{
  "n_layer": 15,
  "d_model": 640,
  "n_head": 10,
  "n_kv_head": 10,
  "head_dim": 64,
  "d_mlp": 2560,
  "vocab_size": 8192,
  "activation": "tanh_gelu",
  "norm": "layernorm",
  "norm_place": "pre",
  "norm_eps": 1e-06,
  "positions": "rope",
  "rope_base": 10000.0,
  "rope_fraction": 0.5,
  "qk_norm": false,
  "attn_scale": 0.125,
  "bias": "none",
  "tie_embeddings": false,
  "parallel_block": true,
  "init": "uniform",
  "init_std_qkv": 0.0162,
  "init_std_o": 0.0,
  "init_std_up": 0.0162,
  "init_std_down": 0.0,
  "optimizer": "muon_variant",
  "lr": 0.00174,
  "lr_mult_o": 2.0,
  "lr_head": 0.00696,
  "warmup_steps": 200,
  "schedule": "wsd",
  "decay_fraction": 0.799,
  "decay_shape": "square",
  "final_lr_fraction": 0.1,
  "batch_tokens": 131072,
  "seq_len": 2048,
  "doc_mask": true,
  "train_tokens": 723400000,
  "steps": 5520,
  "dataset": "wikipedia_en"
}
Each number is 500 + 50 x the weight over the matrix's rms, rounded and kept within 0 to 999. Layers, rows and columns count from 0. Numbers have three digits each.

# layer 7 attention output (transposed), 640x640, rms 0.0758, rows 294-319, columns 384-511
427523524468458426502553535530470413575523450487468420483497518537504478474481459517443513508401588585453555503493496560554496426528409498458548474434453473436611477423510407495465500448475493509563616463464536446487641473519521471419532527548430481556481510485606596573531529503535482631528533505476419538409592474489432507569503553488482591355451461562481476498516567460566372555415
458454503420555448514468554527444492449405633453524554450529560557476515486486476569572443510490473471476504491441423523397540496534471563583511493531433438484478630491460492430565498541453520464530504475375557484462588552486375584501531482444534661515395541537538455559594578384492532471416510605536550493536668416465490509528550445470490527498451522461400561563471466585545455450550
485613526503580514529489431452489509521529524468555436608480449483467619512522534410494520591399512435554559548453494543389591485443505525449503568508571494513494473458364473621511436443597540529576405526538424547485429439467475556544543400464425443468465600576529519503567411465473460509448525586476486418533529444449471513515442448516445511589424569473525507564544449422421485554561
506551512555476615429408524383462456398562471543519474464376390491578462437527460594418451455451444537488479464536505530517524500401492484554418452479576500539568529486478574568465541357478367618527557554492423483550456519502603530586483521408488485441496451516557547518574448572609518549521548513474458580462410409542534520604460564542472550512456504482456467573433588481475543553453
548478398383456462459553595452521403543365569473489513360463483544560520407466412477567279552507477545504527534521462425375502500517437419527625537482504557623528522514559562598473488540481355443474472579517493509424452513499584481529588397497522523444457494502520391630462433474517463498427483488512500542464466547541511428486552488547535468526501445524433383476471447413464524538495
585533463550476491390468509453536518520388457497591462530456527446464468567479524485502425557536442455485477524429521411455518494593482523457442485521545520481427455366414496525544504500505570533517484524461511459509547404512371500540462434493442479492508591564414464526496391552421453448470406493509477453565561503477593515490492511500566480506463569539554469578474390457518466495515
466463413503545407543516498426488493556522552394501440557499475437541518488514360458550552464578513479536567461494591576519525555436515458506480500526456523473564512490470540452498470607477542493547528497446431397450533606486481543492455482546478471439425524466460506487507468555540495565609459617511481571528447510498439455527534481574463440595515490548460512547485491484577561488451
591549616503456379500511523431465472441569567537520499526511527491579505539547652516503509525493491530529501425491534411447563600501511446506513446478476476468486515554544498496538514520499487569472507532524556477510434492415512424412446540501476468533572459562550471580456631465448536526508483448442608429496509584467360564475420468401591447472524443528463480469447518613510554566425
381569608581420546655516539493598490434540552433543459512434424522437609447475505474535455607576498437366532487567536460522423551525476610442485516446522529539559458458494520434444469502476493545429563512477494566480409573525465545544470435521556473510553450498400534539557537519535568451441548457550433593471513517459545568548499432501454601529532467512480549508473475496539515478504
570555595527462502442577499504508442533477457498518501435572571500488499388517507527456452486464518525534530510429440553542485581432519464387484526497492480549480508442424503517519419489443574517551487521570438445482437500502408508418451480450569475570543531490469454560598478518526510536511448487494606514457465528511528547533486414474529491499489458470415494487427501549491472595563
598574485374561574495506530504412546560530464485520492435573516511489496448536512516558490448448446421568531600437446543494462514515505423589480542520474462528523478492438479369528451452465539505525449499532461437468482483512471521544524519523604474559481451501397487486600481526556524500543627466546538538576550521393486572505466493508595446475471557444447330534505503405539514443593
466418447522477419495489636589477523524433507521534461472427535488430526513482474541529510518565455471455548513540560471409463555519442467505395509581436407427483543495519474523468545484514465436558562509417551459413382418541474472499569464488603506462466479448442569572454479508469547516457455391443536611445497580432513525477587455534498527450456463598606514517526457574524604413471
496608422398493636525597567493447470542516496525431494488503470503597440500520397533455466393616522517549531534490457476556510518470449425473451508531610456465530502517469470502451529494584444521477570536505474440430556498509568539541630463476447447536460538525463552486519425530438487479544446496517456511530494489490626443454482500539527463542422536458574544590550423436506605517534
471455574571509490449559458469384521505418455541557425511495456494492472502613404504460407501445457487589541539436549424484500597582548404433516550596488545553483486416392605521522466494521490499582474550459468479524455527527443569493535537468483604508540468485543558423441687429537522409434520508474587425483581461487573404565545478478515557517607522476467435461574479560483411436492
464482593374488486521521424520548580556517583397424552396502428408575509492486447527493578600527524512497542451513520476437608489527393472459561475498606483502463508513553501466589484484442512451394460472513419612504607470474491450483533448444515434532533491592459447474513489587450558570525490505527479471553435458563487424507458521392625481473549508494544496529436487637479432537564
461496480452541484521520574475378437535432437535590622435515539504495372579512499483580573588505485562551521496505555543587478390525434513552581478456446487543441546368466363418472519507523473394514494368369438498502503517460478495430501536510453591574440535422468512468503550466359517506508567464511483388594438518385505470455520493433577503445489429476505556473492508438525510330573
484356465459454527437433537477413521546551416543477515522388455513417430550486576553493539471505485464499505570499418569424481548502570529467476457477543564560591613482446467538420459624508494516526492452554565499498397579547418544359492491474490422505622514525447472462505522506415461535487510530524441484479611542419579540531478437577382525534485470445473367524528506526390487394520
427477564476386520650464491494465442531554517479471563536478547426543593522478464440463453603506536398527562527579542434500432514453521461495503427587493472413546507484448547527515485426532535477439478522484560502499511484488486568479516546522465449475432528479454593532508551451500575502409504468521520600484535513438493549480493533483500482569467520496451496533480449575436475461471
500520603504518505462527585407569456565498503555457517480570421499441435473475532553449485477481427551500536554479531526526478453617573475474478512518553523488442470472497469514485499495569433482489567534564545442517409476508467503514476578450463476486482522400506527552463453493522519408419487540546560551517608440538442548524514542521542465504432375447381528499540511448464597564535
531493524510517502497493537541488446461443604501564476439518442470574311589505443475546534606483482528552517562405473478462490479520486455432510426540496502533447417602575537585492499437465491570465491518506371434396576562464426546356580597515478500392488579557398462486499551486469570338560441454554472498518509484499495525441428445467418470501489462467496494521476524577523468484591
476545410426414550488433480463559484465489379546425401528422399485575568490599437534523436571556458558544400498544522521569468391494512515476500501490478506466557452421566482426514544570455541483494514496517518520466456460539495486503542576487631481535434427431467460560472468432503529503572556412483528536515533515463596472585585440417542421448543441490393552493569459521490470489495
535485467497516489583470456443592549315486533513381487497526449530564498528531467540451545456475512468516580510497580583572485531466418528458520500445474541501434400527481476439460534592442583490475527469523526523448449431531617509512531445457525570512549538507502511598535494495487448510395512522549467488500469409533537559500292483453455485467528592509508587461528391474453437466405
509439544522509439436502469447556496519541513446609466456483577530433525512564475520482526481503494489410437457477492527557391522438474500408551484456422498453488574447436421565485548407488522455499545510476527536446515502468585453424545596430463465508515415558427647546399570522560469446494592413400490454515557547502422520531555553587570490532505562545621528460523493472526527505500
562509560488475478557497503425519536476562588441458497606547486510480514494612526395545507500537561608521527564411504590524564445503477516446515537476505418471462536528488524487566404490503557474544546502473576517509568496495571479499600469450509430478436474423406555499555478535534494543431535439580460355463459392532499426500433510556489475587487434439515480573518520514472559524521
505518584562479515561630474420467479502474462554467502522543416440419517440543497366463560558523431522464459551556609399612518486461459448434504501445521424541564574459580453505573450558539502486491529494494580474430496448459554589579458533569484534579554543469416437550484359446454498492528550385487440465435485470544538508433493454486476502418484552584529479531545508491502449510469
496501405477516498438523489597532567411489462434506429450535502435494442468554476491422452495446406475423525511488507486411426486457459458524555525491552535539539380459537476551506567483554465535509476449622497516559628416521495447440435448535480406449517494400425551475477434489385461555497566562521489489580479523544470490467539536386496484398529541462471490539489600606463497540496
# layer 7 attention value, 640x640, rms 0.0456, rows 295-319, columns 384-511
507548440480603530520531596464485502527473523527538485488527530466545484524524432506470549401651478560492355495613516457522583495488449540507522557462480553514577585481450432530457534544531484459466470452577406389511467471582445440526530329516481585660534471514435483511558517406457530512453522588533439526527589531475503523475498546409496473472494471478371437460428476541426467526510
569552449525475607459519534512427465512497575477539464476656561448571520511532516448426457519433357502629517552462553509497425446542496608454541513542614424448486543566461590560454514461526486487425538484518509457545503506532513495496451579466479584449463553544490491544559463517496514448474541544511614497560497490447386485544488505396473470561529459372497509389467504571463494511436
480453395536515483492490549562458422478411526480486491430409421518552575501550556497470459533461476508535447478494590536444504434496504429577440488550469485556514451384472441552456475570476432490431478529478513549516494528525486552461525486435461501524615506398487515552431598672545468532454482504514515514518558477464431440455460445559617531502489572402451446485514536467542529498455
523455517487464533442593620520511503529396507468442482430484499514560519403470555481485488468429478472649474511486543443472505372455451388450496468487531578572556457502461502436617526487531572459486534453539409595457433581431523581477565489449508484505517551518465544542423416504485491510549447584556460388556486487451455439514467448523499493437470449453505576409460460528466480606595
574532510477470564491400407465517386512434448430499494394556509500520516545374438504512439528467505657581485514519605431543520489508512571510569495472633448490479454438516472477626456491560625383484504439487444482559567565576470473483524520483507464471559495486539481535469532538502485538399489450413524510447544538512451527580494534490423509524412502511429532561486434459597493549469
550440414563520449385520504478509557494474479437469504530365418483519510535475562414535488452463567554532513534492542436489499509452614560515513534570503516550549405496516601516497508582448470538454487446529517458533521451465442492433433424427577577477464521484446453506440444480527457483515478479580517521545519595437484533491618571444469504404454516516481590527463526512560505601454
439539486515494531541474477486475443400404420505482582442521491510548515465624538556392459538525619539458418494571439376570492507563509388376428467422482523588453580471527470536540513472486549590519503617496516573497491480389504404566530553472625475526519436433534441525587519491364511525593506516438459522448505390470607495497462446606525375515489555524452447568501485516444544494507
458477582507551601555522485508496511477538473584605524402436493481426474526493565584568485461601491457602432455435459538543529552503516616487522443492444446530502418465516426557462482488463417532522441501472545608556470456454562492461455462552507444506567526429430468551462515493604433488548463517479426517429414405506509511537424463553394459484610451653535530432440532488651539446528
550468540514563515513437563479531425480542469574539488476522555541415481427506561502434529544331542562425437447542408510616511413519528469483383471452553553462512502497425454486552538524519594531493548567430471458416517490485436531572555436544610388409557519556441449497528494561527489529483506507616457584575495459512469474493437408507424507512575513578555385444506472472486384481445
571515494462488579515628513369444494488545574443527516504527562426519539472434527457508496483515585517475425535581565605482528456492524528464517527458485486560495449466533473504336558541412460381570540396480559563425507460493549557576507436536397561450494511502524488483416534447555527591459610510574555484617510561508548404416515534445450464498471524401534486498513492556510369438531
425543581472483454488496494510524442438537485571575546457468460498368508483526563469491548535549547485444548517558479477470401430588469477571493549478494480518483547508506509412462571509458508519521497514478488472432400543419421618485508454530504453464455488573465475463557460484529496438508456581410519548517559512479453629553510421521528462493546520455569316495560371558510539534489
401459421482605459427517612508551408477546513533550528482532414520519445411516530454520481517559505578508447472495548455468465469483539519514554550528539370388415543606571514515450572501519491560480460523485528463518521468456507628460496467576424535440573609512560538445548457486468486535510404443520516548550490445477541496426495458468482477470396452529451567432384552419575521493476
582479537468561425550548431448523386527478436458513393596437474485503537462546486465465453496439521525531386470519518527546364499515491459564516469531545572496551489480499581498491496451498501532542420430574471523522546502484425625527572553463512513569558584485572445433563533495513513641453527584479416456578527457529454513466512573474429500524556507508452562555562470487506401511362
549549439540490516516462419518525441565591507444528558532499622602574641473516499485521509355467435452487503473586476509487578554530513500543517485527482544511595470506584557495559466543531483477526436533560488489520517552446540496463625487483495488459448509445469436547436549454475541552549392471492503527465462476524483481561537461507497495527506525474467454574652511467466524483486
549453494501531463457516607470389566528512444568512578412442522592521362493532423481414483597582427407500503458487519565423536487473498575512555493544516602602535517444532598615402458417479568523493591513430506520464438421465514406502464517509584545497500434448627572500431558513514483469578523497501595516517473534479487417457488535458656565564539444342495517424547404482626401519549
478423513538533436472424587533521519524510468547470478612510540535442469611383545461478514413428442463377375525460480508515523580556462396473499514487609522487443574451562519567564348424486481499367549396452502492555491526594487500510541518432575471434467463461647510495498514496589504447379644449508515455409545424585484521569496507491473426491520539523542394447459497384508500517486
453449465570489540474520587479553431516539468476542423496423542512452468400515546536503469493502513499541498514507518504549404592446601571546522606577526493518403439564396539451540446450536430522425430637610524627480575528599576526482462522443506577524411519484536446518448421475546521575542463468530550489521546625405542537442524499490524441565496398498520492541491473480541408521439
507461544534554545513578528428593577599514476465422505428518428516450551490425542468481515469394541429519448457477510591536394433441493481476477510499472548632502516430475550455510402461555513437483503556402476537560526465596439518587455451411474495499521556484526441481522375433565505542393478526492439554510438628528479495525487516549480506540571447494507584472466476579557549534456
465552544497444578398555474600554433570469534503508496436545583456463464472596536431454603471457516479455400561492541459545577502480502515491523487483405467519502548513514526566551366560464543484516500463594497506471477552537478515411485528556543504500449504644482544484564398507573530580555460426529495431597545446525415394560463478437534480466445463437481482492474473462470523415430
496566430387484469540430475494507525520522438491460447517449486555504495564460412537379491539596475532592440501579500551520408499598488494540489542550483473444523545506508466460508536512512469509488551596449516423542546495518466554493512531522497451477502570462451511541472554406526511483442505520538540513559453471414599516488476514471557544562564554554494587509535484507571549503570
471530551470494510457495507522618522440411500485444501542529427462558588508504529564536460489521452589439519437535370408535506485542476485614483551484403446451513497596586504443521494489489489515494550473585649460478495525498517451465464557527460529572574449564476509531519561411444505523523554579546442475548463563446539533449441511508441456563502483516445573631527465492515587458498
557506589532488530504435478506624487470444584549495516533415456557476518591489573613471446481605549493492498504469552339460437539554454588541578391595496463527565502470509537518517449525544511522526464446409564429602548541517513569522479474467485481556411583478446493495497453539480475568595470616404496543432447486441583453391395620427531514550503427461449526462485415567499470517542
483456563536315642504541463468582483399535546628468529505568436506502516518503468474450492538537452517486411457537543461485536557553437582493528533462525544477450593507482428479532461507474505468528583592524459456447499553497411467453548435474455401543521506513496492566508473624409532539461566596454499425484537456549460504466468553545499485470545459418466510544399443546450485471566
402510568523474487470473508570468464531604468453435487532559548479406532368571539400493509471477515451497582477577443492527584570540480563479411572496528496494543558455518471524591557512450461580449482600507470559443487445526500514544453547472539536524532525394493529472493528424498388569616498458550508545541503535482466491472581550465512449485512489537584555572550482553523435423489
551568489535545557503469520520416467504510508495499466586479578527573536531476462551513450459535432389492602539485481550429470439485473539471432531407457471429550503479504520459436486444549503489504460594519450500506477564515476514549581523432449491480489481533490581476561542592497438450483436418538564409463422478499526528526505480508518538518448561437560493532522542513498489492472
# layer 7 attention query, 640x640, rms 0.0512, rows 320-348, columns 384-511
414407427515508513470373465427440560455505485476565502494401511530484503498406496451549579543531583503573492507545539533468479499412544519584498618527471444517432512441492490420497536526490457500484508432521523517500494424475475519525479473491574518568504452400574456491527573446521498449474501449552549565511523423527509494480577478532526470487555489467522550499509483484431591495546
453396475489541535488474412482600597451425525468537503543394515472409459429484543579509440490416570528555398484445543456545502506565496422563489453511419491452638531568505446528492437499523516448477502544548511577449473529536447382465558477522524532453468532542558544503499465589539479461462437458425509426598494556555501507488493479504501484458465457543530503527542457532635403508520
498579532461475565510439382437592564440382611429450485454406419476457566547507500608533515486559472456496529491520527459397479435584479405580471425543515447435485592508492562523575452605448470555535523462550475525448583524555481442429477482483461470435495498457457517429497552434525508508437417512528555495471543475577474475493544545474461479442473485459513549565504451484463493466567
539503463455517511510480459573478497521477505495426496428477497634475490468528536578462515420499450413476427486431515529583454541446458551446447516412551567557501481533461503573499485555537516496573451534638393519538444547545442452387464543516427512488478544536523593483537448534562508540464512572461524402504562556513472535505556506561478591470556469465487453478463403477625503494558
542450533572461486521637458451463480479495526534519425629416458499560522437522448437420533557530458433414525515537525513543477575498535494439466477565570494459537499552517508497440524544521537477558538550436478475531390441564439451430583565532479517487480513484555580597500445515447487587468612546496525430540623633454490529446533470474563545480433494523452480510511492419578517563554
501477523511443455464549553527522404501518457523465501454560479478547497449515501495517477575465555522477549506414526595596540483516466497432479517574513507572524387461491500481466575386417527423498563536472529414466417482412525599480498540589434489459586408480472559559487493498528566436522492504560445502541465550477500440451410505473446498581505478511445446479508521405523583525492
519506509441524480459509461431450506558496558538532560546461444459515517563482439426539522463592440475607573501442564506465470554464460527514544475493472592407454496521537465460488495573502474454398561448570435460529508623489551509514463488529532576525451557583502477488516499470447435480523557534572611517435474507447520517435544455513525491534521556457557480545508393461451433464500
542413456437463546531538527566534415562523601566544595535475563481511488528427467505596537506510441445544416596367589474515417518470424492482604600609529514407526536509461556517565550544445408502546457482487535513497493514469490441505530651532500447524399420506397680391458517501545499532579571478579518488491558415594541433569638546480453553475501415600550503556448459464556597463402
444501438563606521568466523465515495518487540439593567447528478568462434462453532467440532452471451614560596519477508496487534403498516459485420551533401446546465569513467520559559476499480445472481380531568476481471504510509430498484433529483554472475428464469573450424481548518420417444565479503487405511436510471551506569520560535530487498560473521553455481509502425558488502569444
533454519427518479445525505442534596487522576486522575453501585491430471512472475501562533485496567523560551528507499418523447596487491507502495486496500529457468544456467502411486416492444429517487390599510421500455574488479549495482579530386650564481434553501595625516494522496417574446494451391511551497553493504505517404471570500523525457454587480524493602515401520519472579534620
425418520543458481501530547494516466475484417545565469532493577441425545521472545481450507524475567494464486546487512467512506437482509479463512554542541500681421502389461581435392502467572503428486432507457532479499508465514498532487501601522525547557478448497432460526492405578578531530537510451441470570499512510525513503454528545535505524485508469537544555500509451555511571473551
529538532594520446449455453490472608465539469445504505574467492523473625423597436510362533541485566480470442493479551485481518519516553439500497392555544471535481521507491519510452607444458559594573569517485562474534466456509539546436497551520425458461581508558538582565480516536575500519523499540483527496500521415451479550428469510444578435553512545480473529454537483473585551547529
593491502550398545482521493648525415443584413557548431500484518501477500592499444520469440535420507508507520472519474479441471524450507558500469485477490540547498543453453548517540453543556466525478485438383518429573551551528479546585514525497479534506542471623575445534471400420494504648505463502405480572535450568488460474565480507461424568487445429513459401542569446474538504541481
573432471502565504527485508493507498541525504523444567504440531519573492460509542491527517395464468382522513523493481550388528579479516577529483481514560529456414518526520585459530426507492485460546425539630508478513478498490551540517435434518447402536483593453554498504446453480411516489510424593474446444386500559501491438489423552462579529521523527456459445510466559579538529573558
494500439559473482614494466515506451499561572574509459522489425444536455433409499494511448523534398448399486542452458477434555387462484586486499437471491411418408490507561486512469528365453415472501527492493497430578473429484516488570430500535490450540540446465440583446562388483515509481528530571502598471487599433411601560512442532515490482516476483568455561515550520439504473393561
534467434498434481441470495465479571544483550444458586473581507571515466557421524473505476461437555536495497588509459540454525437506474448484602582445546577577571616532382497581487436561483614477528474498520431539498584553488307426486544521474434454507389538539444543425495481493489554416529533416489502536543496369482536456516437573509503543565509449493447497540489431464485562458479
434500549509442515484427534569618408469494536508473473397568510556538544512534507555512530480523481518478483491563539458592566513585529441502428570494463527534488490389419500458567412475558534447400569502518467468498535526500526481459513474479570521555596495573490465436503504529483501537523477530504449513594419525570481563547422490543505490473502515531489402507481486516503482444515
487520561588533488471550385468483553483420500436548465511519464598466458494506467553557476483498442471497475534541427585497378529457490524498527496512498531560601448508520456609481508544493503483547538551503461512575494565546513527450480490519617549469506500595503612479460348404467607556452456461532390456513586559421487499423485489511565538473448490546494506588495486538510464497534
559479436518476600478562450519502487491436507543478511498462529436502476505502550425409438542490413359546465479445548453412485469466513505496509478511391487528489554560564473461455533509472433452522421568559399560621505484539438502410549548427603473491376514578538536490451540550432589548467525494427610528556521497485541458507584575564433433579529545584469510412510551610496523551393
513531507545513565535490504614373542477508437411473518454504546538519505500424554507459508614431482575458444597582452516583540466516493583501505456564396408570454390505560568570416533497521421601502533471388524511517485538512450596513514522554459475502529582400489527455516597519604493448577492538531518455546466489523523566586543471477488514504511535441461479486541490552477513486480
495440551523481479509481499496398465524471541521534502643507464432523404474569609588423465568506560560350407589559527443436437460574516386500522489439461474579417445458535439560571449447454379550528521511507518455490444574561567432548405515474518547513531583546511566537489469430534545535518483488508559472556471444609489499566506520501529498505582492491517500518556450443471592419467
504532528508475560405512545502510554481529571503567530535471606447459569477461484608567539458520518497570494427399443516536481527571467475451451486520533535455510513380367522495566493545418499463539521473575550516540544555373456418544654435561517490542582487505421492526511398409460470565554549555439492534453476600550504538438460545508479498490497414466503430504487410602469369477452
483601462520439519479551538470542481530453597556530540541513467487542479548440664514499562526530467446355490552494546504553539492562485478507490487494438575405444494470476522433534514454550469448421434578613503530448503604502509490473385450424436595545437465515494477579486583468512562490519477429460471559583476363520607547445393529605578441515533618526495496534441425526538537484509
441524456408512507438437448476472525540454588511576514538645518595455539447449517559514460491518498437568531512532554491496477493577427438531481569443435545479524471430515515505504510556442466445521431455590405526431441548504449448419466511539540501555512528502567488421544528545504618451536475420595518444610496493543559501637496492493520506626486556439513425489470514415431460444501
479463479595444553486510570469432473498635461496426451416408429485444448506607408494569528573478557611437469628477489398514528514498531539560529537498558495465380564539456500495482463404458433559531427518541518517461566505443447498526481528471485510487512531519501536490555499485541462511463504543532498569594558463531521394503546499501514497517448411470536517534475536524495523429572
435530409446520497505473350397498622512435613354415440423426549547460456443542467475522567456492565517563559525526466589462540458515451550561498489503572505505429510457454492503561541494374534530569521545516456468531509541562545483529544426506534441378414471446425458432507514569592475432489501561572580538428540487526587513520500607613478527465481534515549479449593464544485472524598
474470501502589532490471586547495562481463504525486582506482600440515460490515419616522522450498478567527511508434497587486508538514558444509434529474539507395477628465560500530477483436553536567490546468634470410477546504556588434488582460597507481481596528456415477458533572517473504507520500510463526538420573441488513563539448514467472506464520476533473505612572548450578570449494
542459573496491501517520533537578539590441469504557503524465561570518512553491472498522557507467484506583427540525410516500445620426492503514518539538427464564501445513548564445497481534489401479486514590503450454415459461478546574541473450545461490530470454591455570549393459446539492516554515394461390512403550630468510481467675568561544554533441516534516499464459506504543454494510
490532478457446530495426456508480479556525469541455489474520436526489458515533572470454569463575608460484412515414465480484589417610541578461567521449569438465533509534472357492473493474465475505581576490359499469503595424469458521439486567469439458482507460518506569465512427582403523522467543563496499411293477531472500389494496508425534473389445495513503553508397462504582533501478
# layer 7 attention key, 640x640, rms 0.0512, rows 320-348, columns 384-511
528409508494406568473527470472499477540544579470511541652480483544540550524523432506483467498499479540525525479468475490555521504509479504467526541434508537484516526534527526509497483508620541434536596431514494523516429575462531477463554528547503484500435507536490482456469450519497510533428553515534452477523541575527510418456522544489442578580547513489518470474542441560484492505583
544491465419534536611519470531488504514528500491582540495434496565600443631548484501554517446489406517438388541484414523479520593467480430473505546464475533421491594484425535545547542462476449534449569458546495449549425453554564499433528541446424479520495404478407513517488514439537527493537542462467495459438544550544511511477534597489539502524488569544454510449522397478543472384501
525395569470526452448551585482451492455529603531438538442438513509503466482534623478476456499520560612444482554616430483510527486419477388480473438521498394443521460464550492556492480556570521439423357525438539523483505488546471552428588423482439527571494497493559472508507564521468478512588496508466536454498549549471505561453518622607571473496533554432566351485484398504548432476569
449483603549425573485500453509433521536587554460455563503428472506611514519478451447581547552445471455555414537460449557452491532540513493474513490538555506484505532565449482486446520446491534461516497462458483530557526538503484453419487531394534490451470519441525549507533479461584518462484478500514468489504403465449471561491543470495474513557507475508498482433469472483573515463449
496504526468537535504429626477441511400473385506527500449483538453471541515535512472507407522443522510487359499469536469547607490489476487507563469423500530577490605463547499502485515407421415542478455572555535425585507593473486494487512439519530445482538509435595387557571509442483434559477453444527582509496401443452507532483459436484509468519565484486508549467458491460492490438475
531496424493356508500544447568577535595489488497485574632548473467452523529531434484534501538472501498572571413428499467578585513397481563488555526466562452505428501525463529533544536519511583513579493467596461513459471543441523439650478523489524448509438492609495561575472427491477596530564499431428459567547469450525512380596505538409510497539478491416504577530452537481513576446583
530504602484481490560490533509534529492486558494474582534578438527433457438481487470507511484518568525462423534557449560436512509428428500518560470441464476420458499424461495528475449522458540412350401501496580517550482448557459556482484528467504515526387546437508562561495512523513480463593496550469492461440539549504584478516457551500588453494531574532582515567531499438456499441590
498495479382455387561420529504554522534607602555544555503463422523483472441610536469632596584417531504533445515379604533540520629441409522457599544427416496456509543526570431517499478460546546385419557492594485563536487496520604542512466472503496327379508419562409541447494488549482504430603499617381487485513488457501449372451480598465515475537521473540507591502457617420452447446496
463466466361640538470424453485585464473425578537431479434513487465451562498518499527522510590527467495461459464628502473466481560546555513539534342663509452551494445425562481538483527546465479420515515603446557497464475488549455465480484521547487570458468463574504567453466583582456457509349545486538533382476579512570547489541563544520438493363565536444619424470507432503497467454503
423481503503467527552435632482486532507555517586434420548551472479559510442472523471562528485501493549483481604474475516502472492404510575462500517564503537481453501509515553495572475509584341502448507442531542603482518562570532485528467537474509508468537447438473489575564543550443528434524469534488480481483461509517552463447470552527497544503416548512505591557474492598528671515411
592547410507465504516474557575444509511473388508568511489435575501517504534514501494596476504567472469475534496533558478414532572500434544629506517426528465458545462446536481540513549419573469570476482531463498499599480465457560477514486521467398564549543523517536474462497494398522529475508372514522461509540543473515467477481481409442428449452542505444450459617537611396480614431481
493516479564515485453518508498412506513500437513470446557505518443570431486454419525537538600574588540429579463505557498460480486515526462471526466538486453491565473485502521467472498501519475518484473457424485448528523480543469457591566527465486511453520611487476454533551544487559500483540447464495506497433575567511444523422435466471409510521487515567471533523453592551611509547508
540479537509440447495528527518578507502629494510585546509381541427482480500528474505536484460439425518445584487466535525475481543427489536490479548507551491475420578550480540508437524418584548486451509469513429523546446499477465480467523509497432468487510528461539482499472521559511578507589427485536529459558548475488520490451506529439372567583538567414524544525552506476480455435535
520498497458591555489580496449503532442471579514493469547560511491557459511460485545505551586513522582427502474488514508459553402571574509534595422475500487534566494563518576513541474494435537421511487562416525508634473482468513418515490506412394458518446541469511569531551506475495515546459455524528454431555487543453424494380436617591554498501426518515461462473505529535515494479588
451521540473524543547415445481528487531422525432553485425478502494544581481511525491498571471493568440446451448527485452462570482533501450538571560537521578527600471507582497586458441558515507480492491615552558601516403561460507433473386549475456427499479495555483485461525512544530415493410556547528455498452448465532541419484535486564511493440561475470557499535554432551421395502491
541458475513492563443415463384507519430578493587460525574554482492505544473477545519427563471471590479530493444536581525450448494491569514507558431584493507497503548522484455445447494517464484485564517539430473467525467485559461474490518529547484473534517455558598482493542461574452488564375507423532528528571518464509469501510508539469526539464497531403515503473477464558514529509546
460608562442526534506559513538510498496494390503588466512502680563450588578453474520421428433478499550541543481482463482491472473439532578536492436423522539580448447522496552579553432501557507519506489528492532457558549397457391453563553508390481501515465519462515459548519453407610531487447539441528468428482442493583550516501491566431483580448552510461499416542456486506574544446447
475442485586527439511486550506421485464600522465533546482433521540531484494466398551560531555421495543546485625458488548354500536499431516489491566573541490455461449493508531424456455435589444469472397493443513483538481524517502523487483526467571482515481570504436484507479643553498506578563514593385570551591513442457450583529481620493464534548406536443508421509500503500440558526446
511477626399576550491430547430624490516485439534519569462550457484436604559531486498512370533390474541451444436422464463538506589459493487432545591482545526470495467496483486531600444493539469474573541435468403409502440507496356475578512515519547495564520461539466489551554432429476496545470455477485511516479545608542417504538461438428478573528518522539432550544489463490559442462549
445451456453528409464452454544490456511567426448593501447514481514556511443509509484487452487539393507550459553501487470596460456504499463586546534562474476505436457489451514551435477433581369427427411548493481544513504462432496482470589581514560488559504563555561336446454453491432447516485565427470534446464603544458513530613451534686512470534576515486474585444495492553493455580510
440492606505482473457507476535464504556544482551512508556428515494594478538477530535466469539460514438469498543431507521586517489569510477511542469536493541474517490513522434523577509476525454603527557451506499545536557473545507443518502460509437399453503494593670443481530450533569452508480462503477536581541556520446562443510549411453514510499475492467454418528497461458519525499510
426582620479515471507543606491548492418549655512307403552468442477531453521500574471559609463503533449561391486534493392426453356505429480482542521620541529648473514563534471419585534454526443529504583476501611651526501461497372518449504519505490603501554520587482446541411516602513564468533501522601477430529371518432474480474474473548593481496475535497573491537409465514519547498545
457506504430482533531513539501546506578423530599538562529502462465566478494534481519482512422510466571398514485440538445475444545587475449492584577439587415470459518489495419494535493508500577437471500467460592514547516449420442362505544458463426509535513488551409631509513461584530431485505512522516521535497504450479565484472497450603591551468486538486466518510568546434453496452588
507519510551471450507517589563459539542499549410448497472454547377521424498422397602592462555415574567450622465451445611494533476434509446575457525431512523456508430478480488537569424485483471430524470517498451426505585555487455542496555613453494510518529500458478481596507518553540528443507437394474458572476619503539576485516479471436422397583420453465405470525425634483492459422452
569456498523462471440465417376561499588565463528447521527424538551479589516531524459553504604559531580587557510411465511488458519524413439503525516434424477602530565618513459412526505533474449512461534444490500574551526501479472453400478584639414433447416471552543481467486406481500424599522471551441480479505358494546432448489648593538433475534563572512533635398624434500467523479404
484459491552463498519494529643358492468547494390612560444518460521545475540483484486659459530525461452372514549526496456453563400509463439589477528493540473556466524505466597574519534391646378623466584495489461457508671438554514517401532542512459467552492473498468424542517458484506532560530501502459411471524439457504428600512509525358444470547516420470355417612525512404532571592546
563495411510493448529499428524480458572572461498495455458498490486472559431529420554596550586533503353518520553518569466485555589535435500505487511428515461520428441455487391477490478545547486495545589444594553501413472361526486505484506514453476520368435486427568533453483443566448563456454466563544456485544540442447471522487397502557535464433535545441510492507457460482499487509579
535574464528492457539576535440475383433480657530474493516578493498540443481517586595497543522392514472415532444516541550441483476473466540490532495514554572516532512577491531526466463501497495608379454449498467476611488519553512483498480458379538521544520454554547534464525473562407485504553537596517545428523463594545522519555446496455543455523484465530528572600570558459419475422492
627551399466495536425585420555445437553438527436555551433507466407467542435454466536688512542522479501449502506420471490492586542544524557643456558546527459509476504398422546526446534507461559595519437538415532539534578546443503534573481589508505613554527552450455484325559520448606476573539519459506535606545445464565475474589624425523532342620457472521445522523527448478486509474553